{"head_dim": 128, "positions": "rope", "decay_fraction": 0.885}
Each number is 50 + 12 x the weight over its row's rms, rounded and kept within 0 to 99. Layers, rows and columns count from 0. The size before them is the row's rms in percent of the matrix's.

# layer 3 MLP gate, 704x256, rms 0.244, rows 89-105, columns 192-255
092:51 37 42 49 52 29 86 51 71 37 42 42 28 23 70 51 54 56 59 72 57 52 44 37 56 42 52 53 51 40 55 35 48 55 48 78 36 21 47 49 55 50 38 68 36 35 47 71 49 71 57 66 46 66 58 55 44 33 60 45 43 46 42 56
097:72 67 45 54 53 33 53 59 64 42 30 36 36 55 55 23 76 55 45 41 41 43 56 36 59 49 74 43 63 39 52 58 62 45 70 43 62 57 52 50 36 66 51 57 42 66 58 53 74 53 32 52 62 53 48 08 48 45 50 60 50 62 45 47
094:54 59 59 30 48 75 63 46 46 11 59 37 37 73 35 41 62 64 47 44 55 51 64 46 66 48 41 37 51 36 36 52 32 50 46 39 70 45 62 33 40 53 55 74 34 43 62 50 53 45 37 68 57 75 55 58 49 45 30 34 32 37 65 52
100:31 59 50 47 38 48 67 44 54 69 56 33 72 36 55 54 40 53 45 55 42 48 61 39 47 44 33 27 33 45 34 60 59 47 70 45 78 56 46 61 26 54 53 78 60 30 63 41 57 71 45 54 49 68 27 40 45 55 58 45 47 37 39 50
099:22 83 73 39 60 57 61 46 48 72 48 75 60 63 48 52 23 45 63 47 59 64 43 42 42 49 60 42 53 66 45 67 51 58 46 51 41 58 43 36 40 26 61 56 54 48 53 36 73 53 72 43 48 56 66 54 54 48 47 50 28 38 62 25
101:63 58 68 39 39 48 54 44 46 45 38 66 49 36 37 57 80 42 57 42 36 45 60 31 44 59 50 44 39 36 69 53 58 41 51 51 47 58 37 56 44 88 66 54 67 55 64 44 21 66 69 46 35 44 69 64 51 41 59 46 69 57 47 58
099:70 58 38 58 42 41 39 53 44 32 39 52 55 54 43 78 43 52 38 37 70 57 49 52 39 48 60 51 33 47 48 69 19 72 61 62 43 67 48 45 39 68 34 44 39 55 73 32 54 38 64 33 39 60 57 55 59 53 18 74 41 42 50 44
101:49 48 63 37 36 28 45 47 64 60 27 65 42 50 59 53 73 39 34 67 36 42 52 55 55 51 44 45 61 58 48 51 66 47 62 70 44 51 44 49 55 41 42 55 32 49 57 46 65 41 60 23 62 37 36 36 44 73 50 39 24 29 18 57
104:70 47 52 54 56 33 48 54 36 31 39 53 45 52 60 33 59 61 48 32 39 46 60 41 48 49 30 51 43 36 45 41 69 59 51 48 54 40 65 40 66 39 48 67 40 43 54 60 54 48 76 25 73 44 44 30 67 48 68 55 53 65 60 45
101:51 55 68 50 64 28 55 55 60 48 41 67 47 68 46 33 44 45 53 42 52 80 64 39 61 31 58 62 65 41 56 55 45 50 38 49 70 62 59 52 33 41 34 46 36 50 29 60 64 58 57 42 52 46 40 57 39 29 49 44 56 44 50 59
091:44 34 60 49 47 47 53 40 46 60 51 58 61 30 47 42 62 37 60 43 53 65 42 59 45 59 41 40 61 56 74 60 52 53 71 39 48 68 56 46 43 20 52 44 38 52 56 39 53 34 32 47 32 47 56 61 50 50 65 54 53 41 53 41
096:40 52 40 47 64 50 50 57 61 48 52 30 71 46 48 45 70 55 59 78 45 56 44 48 76 58 53 55 63 41 42 49 42 64 46 39 47 28 51 50 47 36 57 44 59 54 54 58 38 48 54 64 62 49 29 38 56 55 47 39 61 67 41 48
102:70 44 39 41 60 52 37 44 38 43 73 53 52 90 44 44 64 46 45 56 58 47 80 47 35 53 56 50 49 49 44 56 76 55 56 49 57 53 51 40 46 49 57 70 58 33 59 64 56 65 36 36 43 56 59 51 47 55 41 76 33 45 52 53
101:64 78 55 40 61 52 34 50 48 60 26 45 42 50 46 36 36 64 26 39 51 42 68 33 56 41 43 35 66 28 37 51 55 49 52 35 53 60 52 67 41 21 36 59 43 55 47 56 67 46 58 52 47 53 59 46 39 49 45 53 44 58 41 51
108:59 41 53 45 71 38 41 57 27 32 47 54 18 52 59 34 52 42 34 63 47 30 49 43 53 73 57 86 46 59 56 45 52 53 39 43 61 52 59 46 39 34 53 41 57 51 64 53 38 62 43 57 49 91 44 46 55 37 83 67 60 60 45 55
096:61 48 44 62 45 51 34 40 63 59 48 54 38 43 50 39 56 29 38 32 39 45 54 50 38 35 62 61 58 52 72 62 45 56 52 54 49 58 36 48 42 53 39 27 39 46 43 47 43 62 49 62 62 62 48 26 54 42 72 51 47 61 54 65
095:37 42 61 56 39 73 56 46 38 67 47 58 58 54 83 56 58 39 45 48 55 50 34 37 37 46 41 45 62 47 30 50 56 50 49 57 49 54 60 65 57 13 50 52 72 33 42 52 63 59 57 48 74 47 91 85 71 64 50 71 52 43 50 38
# layer 3 MLP up, 704x256, rms 0.281, rows 89-105, columns 192-255
093:44 53 43 68 48 49 50 34 42 31 64 37 51 84 36 52 55 50 61 36 57 53 36 43 58 49 66 45 51 22 50 60 65 48 50 58 59 56 60 65 82 51 62 77 56 62 43 59 51 52 64 59 32 62 32 30 40 51 88 49 62 35 52 44
097:36 43 25 40 43 55 39 45 43 45 64 48 23 51 63 59 47 45 36 39 68 50 72 14 58 66 47 81 62 53 32 45 42 50 35 57 55 42 30 50 77 32 59 60 79 67 58 52 49 39 31 42 54 63 45 52 53 47 51 44 78 47 41 53
097:62 56 30 53 40 62 58 51 43 32 36 43 39 62 57 50 37 29 39 64 58 58 42 59 40 63 65 55 44 46 48 57 47 60 34 48 66 37 71 54 45 44 56 36 49 66 84 41 51 30 51 58 54 31 61 49 42 37 85 42 67 39 38 49
103:54 28 46 54 67 50 17 66 34 54 37 66 42 59 47 38 53 44 41 48 70 80 55 55 37 52 57 36 48 46 51 55 36 49 53 38 73 73 39 58 37 55 59 54 48 38 54 32 37 31 46 37 48 51 43 66 69 57 49 40 45 56 25 53
106:56 50 35 53 44 44 65 56 65 54 48 60 61 53 40 76 58 37 67 64 49 62 32 60 50 57 43 39 54 61 35 61 39 44 43 45 45 43 62 42 26 47 41 54 61 32 32 26 66 40 58 72 47 68 52 56 55 56 50 35 49 46 46 38
098:33 44 63 50 42 64 60 72 36 54 63 45 71 37 41 55 54 85 51 35 45 54 51 46 54 56 59 49 55 68 38 78 53 62 32 54 51 48 46 66 48 50 54 63 24 52 44 56 46 47 45 52 54 56 44 57 47 37 39 57 34 48 52 44
106:49 62 37 53 58 49 41 32 41 50 46 40 56 63 52 46 49 48 48 50 61 52 49 35 66 67 66 49 57 55 55 48 36 46 58 53 57 55 38 54 56 41 33 41 44 34 44 47 41 53 50 57 59 52 57 56 67 34 28 49 51 49 61 52
104:46 54 49 65 55 73 44 49 66 57 51 25 39 48 44 42 57 55 45 32 70 65 39 45 21 60 44 44 45 42 38 65 55 55 56 46 45 45 66 53 53 55 69 51 49 55 74 39 41 44 45 60 32 57 53 43 57 44 69 56 66 65 66 40
110:54 65 46 49 41 46 67 66 45 71 46 67 61 72 48 45 26 59 29 37 50 52 42 55 49 60 38 48 66 40 26 30 65 31 59 37 41 61 31 49 44 58 45 53 46 48 46 58 38 77 30 31 45 42 58 51 44 57 54 54 70 55 46 33
103:58 64 47 63 57 48 63 56 44 42 31 46 74 51 21 42 25 59 42 56 59 63 34 66 57 13 45 51 51 29 50 51 51 44 63 56 72 77 47 55 38 24 51 55 49 69 28 35 32 62 42 70 57 24 57 51 37 40 73 43 65 32 26 67
100:42 69 63 32 46 33 49 42 62 40 61 61 54 52 47 46 57 54 55 40 48 72 49 80 48 54 46 41 54 54 68 51 44 58 48 33 50 43 51 45 67 59 49 52 19 60 64 46 58 45 46 47 35 56 36 54 30 74 59 49 28 55 52 35
096:65 41 56 62 44 65 58 47 50 41 51 49 39 60 52 47 48 67 38 49 50 58 39 40 57 68 72 31 65 48 64 68 57 50 70 67 64 54 60 58 44 44 56 37 78 52 55 58 50 67 59 43 50 66 67 40 43 51 44 49 60 38 60 42
101:50 27 44 57 50 51 40 53 67 50 53 47 48 65 40 64 55 45 46 53 44 55 63 44 59 48 45 61 64 41 58 44 66 48 37 56 59 54 54 49 39 55 52 50 69 38 51 62 43 56 32 49 54 41 48 51 59 71 60 55 48 73 46 47
112:46 41 41 51 25 55 43 43 74 42 40 43 67 37 51 71 62 55 34 45 41 36 62 33 64 58 38 68 56 54 50 56 40 39 41 55 42 38 56 65 59 60 66 43 40 56 52 28 27 58 52 64 48 45 37 47 55 64 43 58 47 67 42 33
103:60 59 49 39 60 48 56 71 60 58 20 54 68 60 38 41 47 53 55 67 36 56 41 46 44 36 53 41 40 73 41 43 56 65 44 48 38 55 52 46 56 46 36 44 44 63 36 36 70 45 68 38 65 68 64 57 52 35 45 61 35 57 57 52
102:44 53 44 40 53 73 34 59 56 48 36 39 66 61 59 50 59 59 55 61 73 46 78 46 53 45 41 64 68 58 43 61 55 44 51 48 54 57 56 44 41 69 41 42 53 62 38 53 40 60 57 70 43 25 50 32 32 70 35 34 40 49 59 34
090:58 41 62 34 52 38 62 51 53 37 40 50 66 50 52 58 41 61 55 48 41 42 40 49 38 38 66 66 51 53 34 56 54 47 46 55 48 54 52 61 34 46 53 30 78 29 22 63 56 44 41 36 58 70 82 37 54 54 49 47 67 53 43 68
# layer 3 MLP down (transposed), 704x256, rms 0.587, rows 89-105, columns 192-255
100:33 40 43 49 46 74 45 48 69 63 40 46 63 56 45 68 52 49 57 51 45 44 68 54 56 52 37 52 61 45 36 80 36 52 59 56 48 30 54 52 54 49 53 38 46 64 44 57 58 36 37 37 75 36 75 51 45 74 44 52 18 49 64 68
097:27 51 49 44 69 18 59 55 38 57 51 60 60 63 50 26 67 42 66 41 34 46 50 41 40 64 22 52 37 46 60 55 52 53 53 46 45 50 32 44 70 60 54 43 71 49 61 65 34 34 56 26 35 56 63 29 56 44 42 51 58 43 43 50
095:31 59 57 72 56 28 45 48 37 59 48 49 55 40 54 40 52 73 44 47 61 57 47 40 49 51 48 61 75 77 42 54 58 50 62 59 48 66 58 58 42 63 54 36 52 51 36 41 43 67 67 34 45 39 44 42 38 55 62 59 47 59 49 50
103:53 46 43 41 21 28 48 52 58 48 44 51 35 42 48 50 49 56 33 72 58 43 37 50 37 62 41 45 56 72 73 43 50 63 59 71 55 73 39 80 49 41 58 42 42 30 45 43 68 36 47 50 54 53 69 37 60 57 47 51 53 48 46 52
098:36 71 43 26 39 50 65 29 57 58 48 29 46 33 65 47 57 74 59 54 45 60 47 48 57 60 35 42 40 54 65 67 87 40 55 46 45 61 49 61 52 65 48 44 48 39 64 31 33 72 54 33 50 58 61 71 48 68 51 35 57 42 42 48
100:43 60 53 57 46 44 47 41 46 72 50 53 65 46 26 65 40 63 37 22 54 64 28 51 59 34 56 47 49 63 41 24 53 81 44 66 39 57 66 65 23 35 56 46 69 66 53 50 44 38 56 54 53 55 61 34 48 43 48 60 63 62 34 51
104:55 64 56 64 31 46 38 50 53 35 26 76 49 27 55 57 42 25 64 52 43 43 66 45 57 69 67 48 62 49 63 42 19 42 32 40 48 60 41 56 52 34 51 57 49 53 53 47 47 40 38 51 54 40 51 53 41 52 67 60 39 43 55 60
100:49 64 68 41 58 62 46 46 63 48 40 44 51 45 42 41 33 48 77 54 68 59 70 29 58 49 55 72 63 32 59 47 40 53 65 51 62 43 61 53 43 55 50 67 61 54 39 46 56 58 75 57 55 78 45 48 54 66 42 57 56 41 56 40
103:44 50 53 48 35 53 40 77 69 43 64 42 34 47 55 61 44 46 35 47 71 39 46 41 51 48 47 44 55 50 49 28 53 64 47 17 41 47 20 72 35 68 50 41 56 55 32 60 45 43 51 39 43 41 49 47 39 40 42 50 60 57 49 42
103:31 75 62 45 40 49 58 46 52 51 39 60 66 48 47 29 23 44 51 43 35 40 77 52 55 34 61 61 27 43 45 68 65 35 64 58 53 47 42 57 58 54 26 41 34 45 63 49 63 79 42 60 49 29 63 52 65 32 57 49 51 47 54 44
098:43 62 44 66 62 55 49 48 56 48 34 39 48 50 67 49 54 72 37 52 41 44 47 35 53 69 52 73 42 57 44 51 51 51 51 70 40 41 56 73 43 66 70 59 69 44 34 73 47 70 59 63 71 34 63 30 55 39 40 54 51 53 47 66
097:64 39 67 64 59 52 48 31 74 35 53 58 45 66 46 52 57 61 56 48 51 48 43 45 59 52 45 38 54 58 54 45 64 39 47 59 52 45 41 58 59 53 31 54 45 72 56 42 63 54 55 57 60 58 34 61 45 40 64 56 55 44 39 64
093:64 40 59 53 38 55 67 41 45 52 54 31 31 42 49 62 51 23 51 39 59 54 47 46 55 75 56 33 42 56 37 58 48 27 52 63 54 61 56 55 50 52 49 41 44 65 47 35 53 57 52 54 47 72 61 47 16 58 48 30 42 56 58 37
106:40 45 47 51 38 64 41 70 40 41 37 71 39 66 57 35 73 45 76 60 54 63 41 65 55 29 69 62 40 43 55 55 43 33 55 59 48 35 33 46 33 41 66 45 46 32 51 54 44 50 43 61 41 32 39 41 52 43 62 59 58 62 29 52
109:39 34 57 52 26 59 47 54 48 61 55 39 53 41 52 44 38 39 41 26 64 41 59 44 48 64 45 33 66 44 47 50 53 35 52 34 44 48 62 62 64 63 55 73 45 41 44 41 51 47 45 53 37 17 42 51 44 64 61 53 53 40 49 50
106:59 54 31 58 48 51 48 67 48 57 50 59 58 39 72 32 72 32 59 71 51 57 31 60 50 60 45 38 63 62 64 55 57 43 50 60 39 47 28 35 46 42 31 42 46 59 41 38 48 56 47 65 48 55 43 37 67 61 39 59 43 52 31 46
096:39 55 59 54 42 26 67 54 45 46 66 74 69 51 49 50 67 58 36 58 50 46 54 42 71 73 45 69 54 56 38 50 40 36 65 33 66 30 53 65 78 36 77 49 60 56 59 73 53 33 36 39 55 49 47 58 40 55 51 63 59 54 39 64